Part of a small language model's weights.
Size: 21 layers, width 96, MLP 768 ReLU, vocabulary 8192, 4.46M parameters.
Architecture: LayerNorm before each block, learned positions, biases.
Training: a variant of SOAP for these matrices, 146M tokens.
Each number is 128 + 24 x the weight over the matrix's rms, rounded and kept within 0 to 255. Layers, rows and columns count from 0.

# layer 18 MLP up, 768x96, rms 0.0962, rows 471-506, columns 0-95
[[151 164 161 182 149 130 145 100 141 152 181 153 141 157 156 123 100  96  99 138 139 143 147 187 136 149  96 171 123 140 102 159 127 173 140 115 126 176 108 135 164 124 109 151 107 110 136 103 100 116 110 169 156 167 107 108  89 139 138 118  91 130 109 144 129 145 146 142 107 117 138 105 132 117 132  82 118 145 171 139 151  94 131 106 152 156 127 106 109  93 129 147  86 182 107 150]
 [134 158 144 144 128 144 107 136  63 159 103  90 127 110 142 169 133 102 165 120 135 157 153  99 122  97 131  96 115 172 109 125 150 163 148 163  88 157 147 161 138 169 100 142  95 124 177  87 128 133 140 137 132 159 164 114  95  48 129 118 142 138 155 142 134 138 120 169 119 142  79 107 130 184 140 162 132 127 118 125 160 129 103  98 119 105 105 102 111 166 136 133 124 179 122  97]
 [ 62 122 155 141 137 125 124 117  88 143 118  78 145  58 180 142 131 126 122  99 149 159 199 148 129 114  63 182 130  86  91 119  56 174 165 112 111 128 127 124 139 141 176 130 137 133 141  84 122 118 145  73 127 107 144 119 117 106  94 115 150 160 123 138 120 126 156 144  83  98 153 128 107 153 172 127 116  91 122  81 150  85 110 122 127 131  84 104 124 123 129 131 111 160 138 102]
 [120 126  91 121 129 124 138 128 136 131 113 134 117 162 142 133 125 171 123 128 176 124 140  93  96 147 130 154 128 140 113 131 149 105  81 143 116 115 106  90 143 124 120 118 128 136 143 140 126 128 130 133 140 112 139 117 149 138 145 100 141 168 136 130 106 163 139 157 160 125 164 123 111 166 153  96 121 148 142 100 138 119 142 100 149 126 155  81 140 128 102 115 106 116 131 137]
 [108  92 164 155 153  94 156 154 173 129 127 137 142 124 130 122 112 114  94 140 117 109 172 142 105 102 120 116  83 115 102  76 110  37 146 128 116  84 121 115 132 111 122  90 133 104 138  76 140 133 149 125 142 146 129  85 100 129  97 146 121 121 120 159 107  97 130 115 139 112 114 116 125 144 135 101 139 104 167 126  91  88 122 139 132 155 121 121 101 140  95 172 141  78 100 137]
 [104 151 149 144 102  65 118 147 131 139  56 158  87 125 143 135 106 166 123 129 145 157 146 117 129 197 161  90 164 114 135 140 109 118 148 152 142 135 113 118 119 145 144 155 125  94 152 106 100 166 134 102 121 165 116 166 132 154 105 141  74 129 101 148 108 102 103 152 144 154 137  79 182 115 136 103 108 116 108 126  92 156 156 191 130 110 129 105 128 175 163 152 129 133  86 147]
 [ 96 138  98 118  98 117 135 159 143 118 106 116 149 105 149 136 129 127 136 115 139 147  63 163  92 167 151 109 141 139 115 140 108 128  80 155 107 117  96 129 124 123 116 139 191 168 110 128 122 119 141 165  98 121 132 115 153 164 147  95 151 105 121 106 162 121 173 139 156 112 162 142 153  98 168  93 120  72 152 138 148 113  94  82 156 152 131 127 162 143  99 137 123 100 138 113]
 [128  79 127 147 142 136 123 155 103 144 157 136  94 108 174  99 129 127 121 129 141 161 133 116 121 159 135 112 175 137 141 135 146 160 153  99 175 160 134  97 142 176 136 143 181 109 135 128 150 143 143 164 113 150 111 180  92  84  76  85 152 123 130 123 122 110  97 181 138 103  99  95 102 122 112  96 134 125 102  89  89 193  95 105 123 122 138 144 101 153 128  82 149 122 107 146]
 [101  85 116 136 141 150 103 132 136 130 133 152 115 109 102 139 114 145 120  95  99 146 128 128 149 171 182 104 105 132 114 127 121 142 155 168  96  91 144 107 137 140  77 131 122  92 152 120 137 146 112 107 139 101 124  80 146 103 116 118 150 117 127 136 139 134 144 121 130 127 127 146 112 148 138 138 150 129 178  77 210  80 135 104 150 148 143 160 194 129  93 113 106 146 109 158]
 [ 86 124 162 126 145 151 147 130  97 166 112 147 114  72 150  96 151 112 168 117 102 134 141 134  99 119 108  53 133 122  93 101 135  98  85 134 111 162 127  75 133 122 167 159 106 140 122 104 168 131 133  90 125 175 195 138 125 105 113 103 112 133 166 112 118 114 137 117 116 121 120 100  90 170 116 101 132 133 111 109 160 133 135 101 134 106 146 117 121 173 129 121 155 141 149 128]
 [ 93 103 140 159  78 143 142 146 121 150 108 109  97 171 116 121  98 103 110 158 115 162 147 108 119 114 101 130 104  80 152 123 102 103 161  77 140  97 149 118 139 106 143 142  78 105 112  97 111 142 141 129 133 173 153 131 101 126 118 142  99 172 134 129 103  90  67 113 130 166 137 133 114 142 143 149 150 123  89 115 143 143 154 134  85 118 135 110 135 122 113 105 137 141 132 157]
 [124 106  77 124  86 113 103 105 140 122 163 148 133 153 151 126 160 101 108  94 151 151 157 129  73 162 122 119 115 123 142 106 139 115 121 104  76 129 140 105 176  88 136 140 148 137 130 121 174 109 111 120 120 130 163 124 110 120 122 123 141 109  81 121 111 115 148  99 125  87 127 127 112 134 169 117 160 120 143  91 177 129 107 101 106 124 133 112 118 136 106 120 142 155 133  94]
 [130 159 128 135 162 124 134 120 142 140 202 134 123 119 157 115 131 138 139 106 121 123 137  96 133  74 106 166 186 160 146 121 145 119 165 122 125 138 147 134 122 158 102 149 124 143 135 125 152 130 111 114 112 178 121 145 139 124 118 117 135 131 130 155 141 150 108 130 130 142 114 116 122 116 123 151 144 122  96 134 100  90 133 126 157 163 119 147  90 125 143  92 124 127 148  97]
 [151 123 156 123 111 102 149 130 151 144 107 124 140 186 132 137 110 120 123  84  92 110 130 143 149 107 109 126 100  96 158 123 143 123 117 115 174 107 147 114 110 154 116 174 150 102 117 136 134 134 118 161 104 150 143 155 129  79 120 131 114 145 107 105 133 125 136 103  92 118 178 125  98 140 133 173 127 149 139 128  75 105 153 114 137 140 119  66 160  61 161 104 134 123 157 146]
 [145 143 122 152 119 126 167 170 127 134 146 118 105 175 111 139 164  86 116 113 143 171 136 112 116 131 142 138 109 121 155 153 162 113 130 153 125 169 117 158 142 149 129 141 152 134 128 102 150 140 138 153 149 126 123 136 119 114 113 130 144 152 135 126 128 106 126 126 137 117 117 129 138 135 137 118 102 159 125 133  97 135 130 130 164  94 153 129 118 135 159 115 122  94 113 128]
 [102 181 161 111 115 115 121 141 118  96 155 142 132 129 124 155 160 112  88 123 144 154 154 137 102 101 139 152 102 126 158 108 120 121 106 139 129 139 130 128 172 121 116 128 103 112 123 170 116 139 161  98 133 115 139 175 123 113 142 126 146 150 119 129 103 124 108 149 116 141 145 153 166 107 109 115 130 113 128 149 162 138  73 118 121 163 114 119 144 152 122 130 181 127 148 123]
 [ 76 132 133 161 118 104 150 121 109 154 114 162 131  79 160 137 163  72 128 119 109 124 137 118 105 134 121 124 145 117 137 180 150 110 131 178 172 152 128 149 160 158 118 104 143 136 164 135 140 152 162  92 121 120 141  84 112 161  98 112 134 147 102  88 160 128 170 159 134 125 131 140 116 119 129 125 152 100 165 120 165 109  83  81 125 141 114 141 130 143 126 127  49  98 149 143]
 [117 184 110 161 148 145 114 155 108 129 100 131 170 156 144 202 140 128  80 127 163 102 133 111 139 151 108 156 142 122 171 155 132 149 147 166 132 137  84 123 136 130 123 147 152 145 108  84 103 114 136 139 148 104 169 120  84 133  82 120 149 139 129 136 152 133 139 126 140 127  90  98  95 141  90 133 107  95 133 154 103 120 124 126  95 110 178 135 136 207 159 136 102 130 130 144]
 [126 123 121 144 129 110 137 134  81 123 156 137 113 112 189 105 119  96  95 138 110 132 120 153 145 118 126 111 160 137 152 134 105  82  92 132 129 116 114 127  43 161  67 139 165 133 117 131  81 121 138 148 134 111 151 118 114 120 144 169 132 120 150 120 157 112 131 147 139 137 153 118 113 117 107 161 114 155  93  89 156 120  80 157 140  89 122  98 152  94 145  70 139 138 143 111]
 [111 122 125 103 126 161 126 123 146 116 129 109 148 118 105 120  69 134 120 148 136 143 160 133 121  94 141  90 139 154 150 121 146 111 110 143 160 123 151 118 146 104 127 155  98 103 167 111 103  71 109 160 169 108 126 142 138  89 125 151 144 110 104 125 160  89 131 142 132 128 102 153  96 152 169 122 124 147 175 110 147 137  93 148 134 117 127 120 154  72 139 168 103  85  62 184]
 [126 141 130 121 163 150 103 170 127 119 110 147 181 124 128 149 164 173 116  94 136 134 138 121 167 131 162 125 135 154  97 153 143 127 122 155 124 133  99  88  81 158 138 116 128 175  99  75 144 142  79 130 154 165 142 117 129 115 136 104 149 156 128 145 122 111 145 106  87 117 127 135 169 116  96 137 135  97 127 135 106 150  71 110 132 168 169 163 131 117 103 114 123  98 157 173]
 [ 94  96 104 131 136 148 153 119 144 134 117 107 137  94 109 141 130 141 179 125 103 134 111 128 160 147  81 106 138 124 108 123 154 134 136  91 124 125 102 151 120 115 121  99 141  91 182  89 111  89 109  95 136 127 108 113 136 122 105 125 107 128 113 159 120 196  60 102 117  78 146 111 133 107 108 102 123 131 134 103 138 125 102  99 123 134 179 129  98  86 105 111  69  97 145 131]
 [141 149 110 141 168 173 185 164 128 136 170  96  77 144 158 127 158  96 158 158 134 160 139 140 140 124 131 125 100 129 154 116 140 152 122 113 154 159 135 135 123 114 135 152 123 108 134 100  96  71 118  93 129 140 125 125 142 127  93 181 108 118 145 108 112 112 125 148 114 138 121 123 134 133 103 101 142 131 166 152 105 150 119  95 165 157 142  82  98  97 120 158 136 135 155 125]
 [ 92  87 110 137 112 162 102 110 108  98 136 129 120 106 138 144 180 109 141 143 109 160 121 158 144 180 117 155 124 131 122 103 125 107 128  96 160  96 136 111  69 113 156  95 154 121 112 106 131  65 153 109 148 105 165 140 165 141 128  89 129 101 130 149 172 153 116 158 117 116 152 164 113 119 130 158 144 104 121 135 112 107 116 134 113 124 150 115 181 145 128 166 140 138  96 154]
 [ 48 144 102 101 133 138 156 169  72 170 137 109  90 106 126 132 142 108 131 134 135 131 130 103 131  90 105 143 145 149 103  99 118 126  93 113 137 183 138 113  92 172 131 168 159 153 169 126  95 105 113  69 142 132 127 114 124 150 125 174 113 171 131 112 133 143 128 140 156 120 125 120 130 168  92 196 159 145  88  82 117 133 112 143 117 132 117  87 122 108 125 145 124  86 112 107]
 [130 108  79 134 142 158  91 118 190 171 113 162 142 144 117  99 101 119 132 106 129 145 107 130 108 113 178 138 140 135 133 132 146 150 118 165 132 124 136 116 135 192 162 117 129 136 147 118 111 114 146 118 167 107 103 121 160 120 160 134  95 147 166 157 142 132 134 195 165 103 138 135 125  67 138 117 124 121 126 122 114 117 117 165 130 122 160 145 130 125 127 144 122 139 102 114]
 [145 118 150 120 149 140 114 142 154 100 125 181 146  92 137 168 147 114 130 110 141 142 133 153 122 141 146  63 102  95 156 132 118 109 137 142 144 180 189 103  95 132  99 113 152 131  98 115 131 103 148 138 128 167 137 133 103 126 129 133 115  98 130 140 110 117 140 142 117 135 137 121 109 130 130 162 130 124 129 151  72 142 143 153 124 122 135 117 120 127 147 110 139  94 138 112]
 [160  87 142 119 118 134 136 134 161 119 149 173 144 116 170  97 109 126  61 114 158 137 134 150 129 130  82 121 139 130 130 123 146 103  96 169 134 175 128 143 102 130 121 144 172 145 130 121 139 110 153  80 134 121 166 102 159 139  80 141 144 156 146 155 148  87 109 154 124 170 166 114 134 139 163 121 114 116 173 126 199 121  91 101 137 124 163 185 120 149  93  99 131 120 128 112]
 [144 132 109 124  98 143 135 101 120 127 145 132  70 130 152 113 129 115 112  99  86 137 145 122 143  76 103 147 124 108 155 158 140 109 107 119 121  99 116 100 150 133 117 107 155  73 104 140 121 151 128 122 145 163 162 147 139 170 103 146 147 160 130  77 100 145 143 152 106 120 158 107 100  58 116 130 119 101 131  91 115  54 139 111 150 134 146 146 108  98 128 151 129  95 141 106]
 [126 133 149 170 152 120 141 205  96 178 153 123 158 132 131 126 143 102 111  74 100 153 138 132 118 115 147 118 129 148 142 108 137 116 144 165 112 146 145 151 165 103 106  90 131 105  96 175 160  83 154 132  95 154 135 163 121 166  82 140 136  98 136 114 108 149 132 145 113  96 127 126 142 146  80 104 122 107 110 135 139 111 113 125 153 150 162  95 130 118 125 134 114 123 129  90]
 [148 123 192 103  86 158 128 150 105 151 157 126  98 149 158  78 163 133 121 153 155 189 181 119 130 129 127 141 132 138 110 139 141 116 149 100 113 152 136 178  97 157 136 142 151 109  88 156  98 150 153 154 148 164 135 157 105  91 156 139 127 145 171 126 117 165  81 169 142 158 157 109 126 154 152 102 191 109 164 140 125 117 136 125 100 141 124 146 115 163 103 123 131 113 170 131]
 [145 104 151 122 128 150  99 107  94 123 123 193 126 143 150 142 124 146 149  86 137 156 125 122 122 136 110 119 149 138 110  91 118 144 117 128 141 100 114 111 158 128 122 148 139 172 134 125 119 144 125 134 138 146 138 132 134 150 165 144 137 134 104 154 122 106  93 124 113  96  97 142 122 125 138 111 157 104 136  89 116 118  97 101  94  96 120 107 109 143 134 153 140 121 112  96]
 [ 92 159  77 142  90 103 102 118 109 142 128 150 154 137 143  96 119 114 106 142 121 121 129 163 142 127 106  91 112  88 160 104 131 143 153 109 129 147 122  96 137 113 140 114 130  84 135 113 105 131 101 110 100 114 150 127  80 129 102 147 132 162 112 183 139 167 119 119 111 131 134 122 123 133  98 133 153 104 127 148 143 148 161 122 102 129 161 155 126 111 124 137 102 137  91 114]
 [134 119 150 155  96 129 129 139 154 141 148 127 128 102 133 120 106  86 134  93  95 127  74 141 125 108 130  97 126 125 104  89 145 132 135  81 115 154 123  66 128 111 125 125 112  98 141  83 174 122  96 110 143 142 158 122 113  83 139 113  86 168 120 134 139 132 167  91 139  77 140 140 147 122 125 126 138 116  88  94 115 110  92 130 111 146 141 100 107 119  89 118 120 120 130 156]
 [138 122 150  93 150 142 147 182 103 161 107 114  98 113 139 157 135 107 135  84 124 134 124 131 147 158 159 112 108 168 106 127 100 113 133  88 163 119 133 132 145 140 117 165 143 131 120 113 118 112  99 126 126 146 129 139 129  82 149  78 142 132 136  81 154 114 175 149 123 148 156 146 137  96 115 102  86 111 133 105 124 123 159 139 130 141 116  96 101 118 117 128 119 125 135  70]
 [124 166 143  95 118 122 214 168 165 123 154 142 109 165 164 122 146 133 160  85 135 153 108 108 106 102 106 119 166 165  90 123  67 115 166 118 140 164  88 172 169 120  90 145 115 100 144  97 119 131 154 154 104  88  91 154 151 109 111 133 119 120 146 139  80  99 118 114 123 104 130 159 137 115 139  73  86 123 134 130 108 113 151  77 137 111 134  87 112 199 159 125 136  94 140 139]]
# layer 18 MLP down (transposed), 768x96, rms 0.0962, rows 471-506, columns 0-95
[[199 175 109 125  92  90 118 116 127 119  91 126 178  97 107 138 136 131 116  96 123 160 164 136 137 155 106 125 152 166 121  93 133 133 108 135 141 110  85 163 141 131 152 135 107 153 126 113 101 116 142 171 115 130 173  99 102 155 124 136 115 137 134  85 158 101 149 126 131 187  93 162 124  99 123 167 152 159 106  78 135 130  90 136 144 156 110 118 101 126 129 129 108 152 157 120]
 [ 99 107 161 112 102 128 112 130 172 164 163 162 156 141 103 133 117 133 112 184 150 124  96 130 128 129 140 143 123 120  94 151 100 153 119 144 115  94 109 130 106 146 128 136 156 115 142 118 137 122 125 101 168 129 114 181 162 150 128  98 112 123 151 148  83 133 136 124 115  61 147 102 164 149 114 129 141 133 135 164 130 117 136 120 114 111 153 160  98 149 145 148 137  82 125 122]
 [130  95 128 164 139  75 143 122 144  79 146 119  85 127 113 131 111 121 166 114 118 101 138 183 130  79 183 153  99 170 118  94 136 123 135 182 152 133 112 138 112 124 134 128 127  67  76  84 146 122 129 127 148  61 155 160 116 141  92  94  76 105 157 123  77 138 172 121  80 120 174 191 118 125 147 144 155 112 155 141  73 145  77 130 150 106 106 106 141 151 159 119  82 121 130 153]
 [119 100 165 125 107 152 103 156 118 124 141 135 136 138 137 132 146 126 129 138 118 150 127 112 119 103 100 178 111  86 115 129 120  82 142  82 153  93 166 102  96 136 150 154 140 123 128 135 140 136  75 114  79 124 129 107 197 115 147  95 131  88 138 117 194 159  88 101  95 100 111 123 116 141 166 133 121 127  73 153 143 106 119 115  74 143 153 155 127 125 116 161 156 103 141 122]
 [105 139 129 187 144 106  96 101 143 131  71  77 141  68 173  97 128 151 160 151 129 112 154 107 132 133  86 103 116 146 125 140 106 157 170  98 144 129 128 102 133 116 126  83 102 113 159 168 123 108 120 120 135 104 120 118  96 130 139 126 104 116 125 118 135 136 119 145 160 164 108 141 126 113 113  94  98 153 132 140 105 157 135 122  78 122 111 143  95 149 146 139 101 150 123  93]
 [178 153 164 163 149  98 142 140 137 130 111 170 135 156 122 141  77 170 105 136 143 109 129 145 109 105 143 116 115 130 141 157 156 162 151 123 149 159 172 105  89 106 153 134 161 153 116  77 128 122 102 122 121 145 132 114 122 159 143  96 138 131 121 177 146 110 130 117 102 164 130  98 127 114 131 150 104 131  97 154 135 121 100 132 119 140 150 153 135 143 117 156 101 115 113 133]
 [118 158 128 174 116 127 124 103  79  85 153 139 125  98 143 118 120 109 123 113 127 136 122 143 153  85  97 108 148 131 178 128 137 123 126 154 156 125 124  96 133 153 148 101  89 121 133 127 106  81 101 124 115 129 128 134  73 155  97 144 150 108 136 168 131 158 136 117 142 139 130 136 124 152 117  91 151  61 139 105 148 132 125 132 129 165 115 127 136 115 211  98  75 173 133 129]
 [152 137 134 133 113 134  98 134 174 145  97 128 159 127 145 155 130 154 129 119  63 121 129 128 158 141 141 127 135 137 112 133 165 133 144 130 106 146 138 158  94 138 187 151 187 135 154 138 155 125 126 163 127 116 118 134 145 170 123  77 130 122 142  83 130 158 198 156 141 127 193 175 171 122  96 148 131 137  78 134  68 117 164 116 152  78 149 115 149 171 153 115  90 114 104 125]
 [168  93 105  87 120 134 129 107 105 117 139 148 106 141 131 133 103 165 126  97 101 165 117 140  71 148 145 113  92 150  99 130 100 159  60 128 159 126 123 151  89 109 122  97 163 149 145  92 165 181 149 113 117 142 114 106 156 123 153 128 128 143 121 120 128 174 106  99 124  30 157 123 152 123 123 126  58 145 135 145 123 127 136 156 110 101 116 113 129 131  75 133 103 139  95 149]
 [130 145  87 144 104 132 149 108 158 117 119 169 137 141 134 133  88 101 103 107 162 110 114 126 127 106  99 138 103  84 139 134 123 146 120 127 106 147 148 143  83 144 104  84 135  80 120 145 119 146 166 157 173 119  87 153 112 127 122 107 167 134 109 116 136 130 127 166 114 118 118 102 108 121 106 103 128 118 140 110 112  97 118 182 163 167 131 103 130 100 104 132 161 162 110 127]
 [ 83 143 110 142 191 147 137 126 162  82 130 141 167 124 131 154 137 130 144 112 127 126  94 143 153  90 131  83 141 103 140 131 116 165  92 149 152 116  91 126 109 106 101 113 117  91 143 156 116 120 133 143 129 134 138 125 106 127 139 149 117 135 123 154 136 164 151 151 106 115 138 130 136 107 116 135 110  91 137 124  86 124  89 138 153 138 125  88 116 138 114 122  96 119 139  98]
 [151 147 163  99 103 108 135 122 149 129 101 142 101 103 109 104 122  80 149 178 131 108 136 113 147 130 133 140 114 114 148 112 173  94 139 147 106 128  68 153  99 133 121 118 107 106 118  92 142 122 114 145 107  99 140  82 142 147 146 159 135 110 169 151 126 126 134 111  96 177 144 149 105 144  70 159 111 166 140 122 109  90 148 163 142 128 142 139 137  98 152 146 121  99  83 166]
 [138 125  95 150  90 159 114 144 135 117 123 139 103 133 127 136 144 114 141 156 133 160 131 130 139 139 129 119 143 150 119 135  99 127 128 126 128 129 133 126 141 104 133 109 142 136 126 124 121  90 138 125 158 108  90 119 152 104 122 127 164 130 128 120 135 108 156 126 160 171 133 145 139 114 115 125  74 142 107 126 166 124 115 108 126 144 165 129 115 151 135 136 126 120 138 122]
 [131 142 165 144 152 146 128 140 161 146 147 100 151 141 111 161 144 180 162 114 158 133 130 115 121 108 127 141  89 122 107  74 145 124 105 128 153 132 112 133  87 127 120 139 127 109 120 100 145 110 137 113 144 153  93 127 131 146  86 182 128 102 126 125 114 121  95 123 151 111 121 158 164 143 116 117 159 103 111 118 102 109 100 127 116 133 163 135 121 140 147 150 125 156 135 120]
 [112 124  98  99 125 163 106 149 106 114 110 128 132 142 143 113 147  47 146 111 149 104 149  82 141 152 127 112 137 109 116 116 119 112 114 141 142 120 118 155 114 148 145 130 147 141 135 150 130 147 144 137 123 107 129 135 136 161 133 105 122 124 114 108 125 139 138 106 115 131 128 128 139 143 131 137 150 143 140 103 134 140 133 107 105 121 132 115 133 130 119 106 141 113 125  91]
 [137 146 175 125 131 112 141 148 146 139 163 129 127 108 130 155 142 142 125 148  97 122 115 152 151 136 101 146 132 114 122 154 145 124 150 107 100 163 136 160 143 115 136 123 146 165 141 114 140 133 128 126  95 115 125  80 142 156 132 119 143 106 149 119 124 130 126 112 151 146 141 122 139 146 148 161 131 123 125 101 111 130 116  95 164 138 157 142 137 131 148 127 151 150 130 129]
 [184 124  85 150 164 141  74 136  96 156 158 119 134 135  95 145  74 108  93 137 134 144 135 129 167 119 165 119 163 145 163 155 112 108 113 141 147 149 154  97 139 129 129 127 145 118  97 122  73 122 124 123 157 139 148 141 116 104 139 135 109 121 170  94 135 154  76 130 146 167  97 110 113 107 103 140 117 121 119 120 122  92 104 150 143 137 159 146 147 117 106 119 105 138  55 102]
 [ 42 128 128 133  92 126 144 114 119 150 137 122 108 125  93 145 124 133 136 119 111 141 120 143 126 124 118 168 167  90 111 113 117 142 109 122 111 181 104  93 142 125 110 132 140 118 122 120 127 168 139 128 102 128 109 159 142 119 128  84 131 112 120  91 153 143  98 199  77 162 139 141 135 139 129 125  97  98 147  90 123 102 121 130 123 126 117 195 137 111 115 153 149 141 114 113]
 [111 108  75 111 127 145 133 162  98 159  98 145 169 109 133 148  82 181 154 126 172 121 121 119 107 150 153 128 157 150 118 135 134 138 139 105  85 103  96 104 122 131 113 121 121 139 146 146 117 125 132 146  89 158 166 140  76 128 124 118 146 126 205  99 183 119 102 121 131 159 134  97 135  94 123  95 110 152 113 157  96 155 135 108 127 149 142 185 119  86 121 144 108 157 104 124]
 [183 142 148 103 113 166  91 132 107  93 148  94 120 113 142 114 107 114 130 112 106 156 187 141 113 128 161  96  91 103 133  98 161 131 151  94 120 160 108 120  92 100 128 157  77 131 113 143 144 114 126  89 122 121 134 102 119 115 124 143 147  96 113 142  79 192 103  79 126  84 111  75 137  99  79 107  84 136 126 128 115 126  91 159 109 145 159 139 133  97 141 113 133 173 149 108]
 [ 98  65 130 160 138 132 130  94 144 104 129 146  79 111 176 120 150 120 123 120  77 116  99 145  97 124 133  82 125 108 117 122 131 171  96 135 113 143 140  91  91 107 134 116 110  73 143 153 134 142 116  98 142 105 114 149 118 105 144 138 135 147 120 171  98 134 166 114 135 141 151  96 155 132 105 131 138 132  99 122 108 143 130 127  91 124 125 133 110 148 131 160 160  95 116 135]
 [163 111 137 113 123 103 104  86 141 135 107 147 121 142 158  81 155  84 156 115  76  74 123 104 162 130  81 115 139 159  99 117 161 121 179 110  94 139 112  98 117  91 158 145 124 130 124 121 107 125 136 115 158 138 112 109 111 122 101 151 156 115  97 123 142 133  97  75  97 122 118  85 115 149 114 107 142  93 172  84 110 105 127 152 129  93 196 144 138  83 146 150 142 134 172 145]
 [133 159 105 132  71  86 116 124 119 147 163 145 140 130 122 119 118 147 129 119 129 161 104 103 128 115 113 139 127 117 128 127 157 107 133 125 136 119 135 145 117 130 108 154 168 139 114  86 140 154 128 114  79 136 123 123  98  98 117  96 159 178 197  96 167 119 160  94 119 124 122 150 161 115 154 123 111 151 125 128 110 110 128  99  79 140 136 145 134 149 121 100 122 123 114 189]
 [131 136 132 114 143 136 136  96 120  94 158 107 125 114 115 142 107 119 127 149 116 131 143 112 140 129 150 119 138 142 137 129 138 157 108 128 129 139 138 115 125 131  74 123 123 133 128 133 103 102 124  71 131 136 142 105 152 115 154 142 136 148 103 132 105 129  90 128 159 132 126 115 178 116  76 143 108 115 117 121 149 117 100  89 150 116 128 124 114 144 126  96  65 132 118  87]
 [133 103 126 129  86 122 112 123 164 151 121 125 121 110 108 120 124 122 127 133 101 140 166 115 132 120 118 137 144 127  99  76 113 118 143 148  53  80  72 165 114 130 138 110 126 159  95 100 143 127 191 118 130 109 137 157 129 144 139 140 181 124 132  93 103 116 112 114 131 132 133 162 144 121 135 106 114 155 166 133 176 129 101 128 159 116 156 140 148 142 153  98 110 123 114 129]
 [ 95 122 126 117 137  97 151 153 144 104 121  83 123 119 178 148 148 165 120 126 109 140 151 160 139 112 168 131 140 144 128  99 128 137 144 159 150 115 106 169 119 120 130 164 144 154 122 115 114 100 133  93 131  79 117 102 135 130 115 161 100 114  87 106  91 132 136 129  93 163 131 140 118 117 143 134 167  88 125 143 137 112 140 102 160 136 149 119 128 137 114 109 135 102 110 159]
 [131 141 158 131  96 106  98 137 128 135 107 114  83 127 117 118 167 123 103 120  83 126 161  75 122 148 123 108 142 149  92 102 136 150 153  94 138 128 199 130 135 115 133 122 138 168 122 107 100 108 148 136 156 143 112 167 150 105 114 121 112 114 153 142 113 114 107 108 118 126 120 152 145 164 127 119 113 130  92 114 140  79 110 156 106 119 113 128 114 132 164 113 131 164 128 114]
 [165 144 141 121 203 150 118 152  96 159 146 141 122  85  85 127  72 118 157 153  95 118 100  94 144 134  81 172  82 127 122 124 118 100  93 134 115 138 143 137 100 130 125 144 139 137 162  93 174 109 177 122  90 111  65 122 132 183  69 177 161 159 122 124  80 141 101 154 118 163 141  93 134 100 111 120 150  97 143 100 164 136 140 101 148 159 153 190 122 109 101 131  88 122 132 143]
 [155 128 144 113 101 122 144 114 120 167 139 159 151 126 132 106 109 108 123 167 143 147 106 122 111 108 112 164 144  97 133 132 122 156 118  74 173 119 150 124 139 156 115 162 142 100  92 113 127 113 122  96 153 116 154  93 131 117  98 109  92  84 113 128 119 164 154 148 122 159 110 140 110  88 102 123 111 142 115 124 132 135 139 157 146 149 134  65 172 103 135 158 135 165 110 170]
 [143 121  85 128 116 120 131  83 157 154 117 139 108 120 158 165 128  95 127 152 102 118  85 134 142 110 108 131  83 118 113 130 126 133 127  79 145 127 135 168  68 141 141  81  90 160 136 101 117 151 116 134 156 109 122 126 167 117 148 128 122 149 141  88 147 145 138 137 126 147 126 104  93 109 131 121  93 170  93 123 131  94 119  79 125  99 116 127 122 121 149 122 154 138 110 139]
 [145 149 113 136  97  72 141 126 171  95 166 108 155 121 108 188 119 134  87  93 122 127 103  99 131 110 104 119 129 126 117 126 136 173 179 162 154 129 124 132 119 129 201 103 147 179 130 151 129 186  74 126 136 164 143 129 108 119 143 138 138 113 169 140 141 145 114 191 157  77 125  86 185 133 104 136 102 147 137 146 135 154 194 128 100 128 140 115  90 132 125 157  83 136 126 163]
 [156 129 137 153 130 158 141  85 111 148 108 129 106 145 161 117  95 121 150 151 128  92  96 118 131 150 126 103 103 129 130 145 127 143 127 105  92  95 164 128 119 165 117 121  73 161 154  88 145 127 139 133 136 133  97 145 134 108 109 168 141 152 141 149 113 139 104 164 186 148 117 138 109 136 135 123 108  95 103 151 125 145  95 112 150 100 112 137 123 146 163 161 108 161 153 119]
 [113 111 169 103 151 121 145 130 147 133 151  93 155 110 132 116 142 118 113 124  97 113 159 100  99 122 131 153 159  76 127 134 128 136 144 139 131  99 121 156 148 102 175 136  99 127  94 140 156 127 113 130 112 122 180 129 114 113 140  99  90 136 106 137 119 131 130 149  81 127 120 126 104 148 188 127 111 139 142 110 114 124 135 152 120 135 119 162 125  98 132 114  99 101 183 179]
 [146  73 136 143 111  80  86 131 140 120 152 160 138 147 132 149 126 138 138 118 120 163 131 129 123 127  92 130 122 120 134 159 111 148 163 117 113 118  93  97 125 115  87 146 126 128 131 149 115 133 146 108 111 125 110 117 138 145 168 118 156 133 114 162 147 148  50  77 107 135 101 134 127  81 119 102 103 139 105 142 169 149 123 152 155 153 143 118 150 137 114 141 149 141 117 107]
 [ 99 110 106 107 127 188 152 145 111 126 152 129 136  88  75 127 133 109 157 122 140 120 128 143 157 150 175 126 126 126 143 156 100 119 166 137 146 109  94  68 165 132 124 117 119 116 133 105 149 147 167 177 129  90 145 112 104 142 129 136 145  96 101 126 159 122 115 116 154 114 103 130 130 104 144 123 110 136 131 176 171 128  87 151 117 128 141 155 101 164 130 160 134 136 128 125]
 [203 105 152 156 133 145 164 101  87  86 104  86 177 165  98 121 153 148  93 158 171 122 140 184 150 126 104 142 130  78  73 133 133 175 130 168 182  87 114 197 128  98 110 133 105 116 133 169 137 108 115 110 122 122 125  96 177 154 119 120  83 154  70  48 113 121  95 154 109 191 159 190 136 105 111 119 120  96 132 151 137  86 126 116 151 120 159 115 102 136 111 103  91 161 161 150]]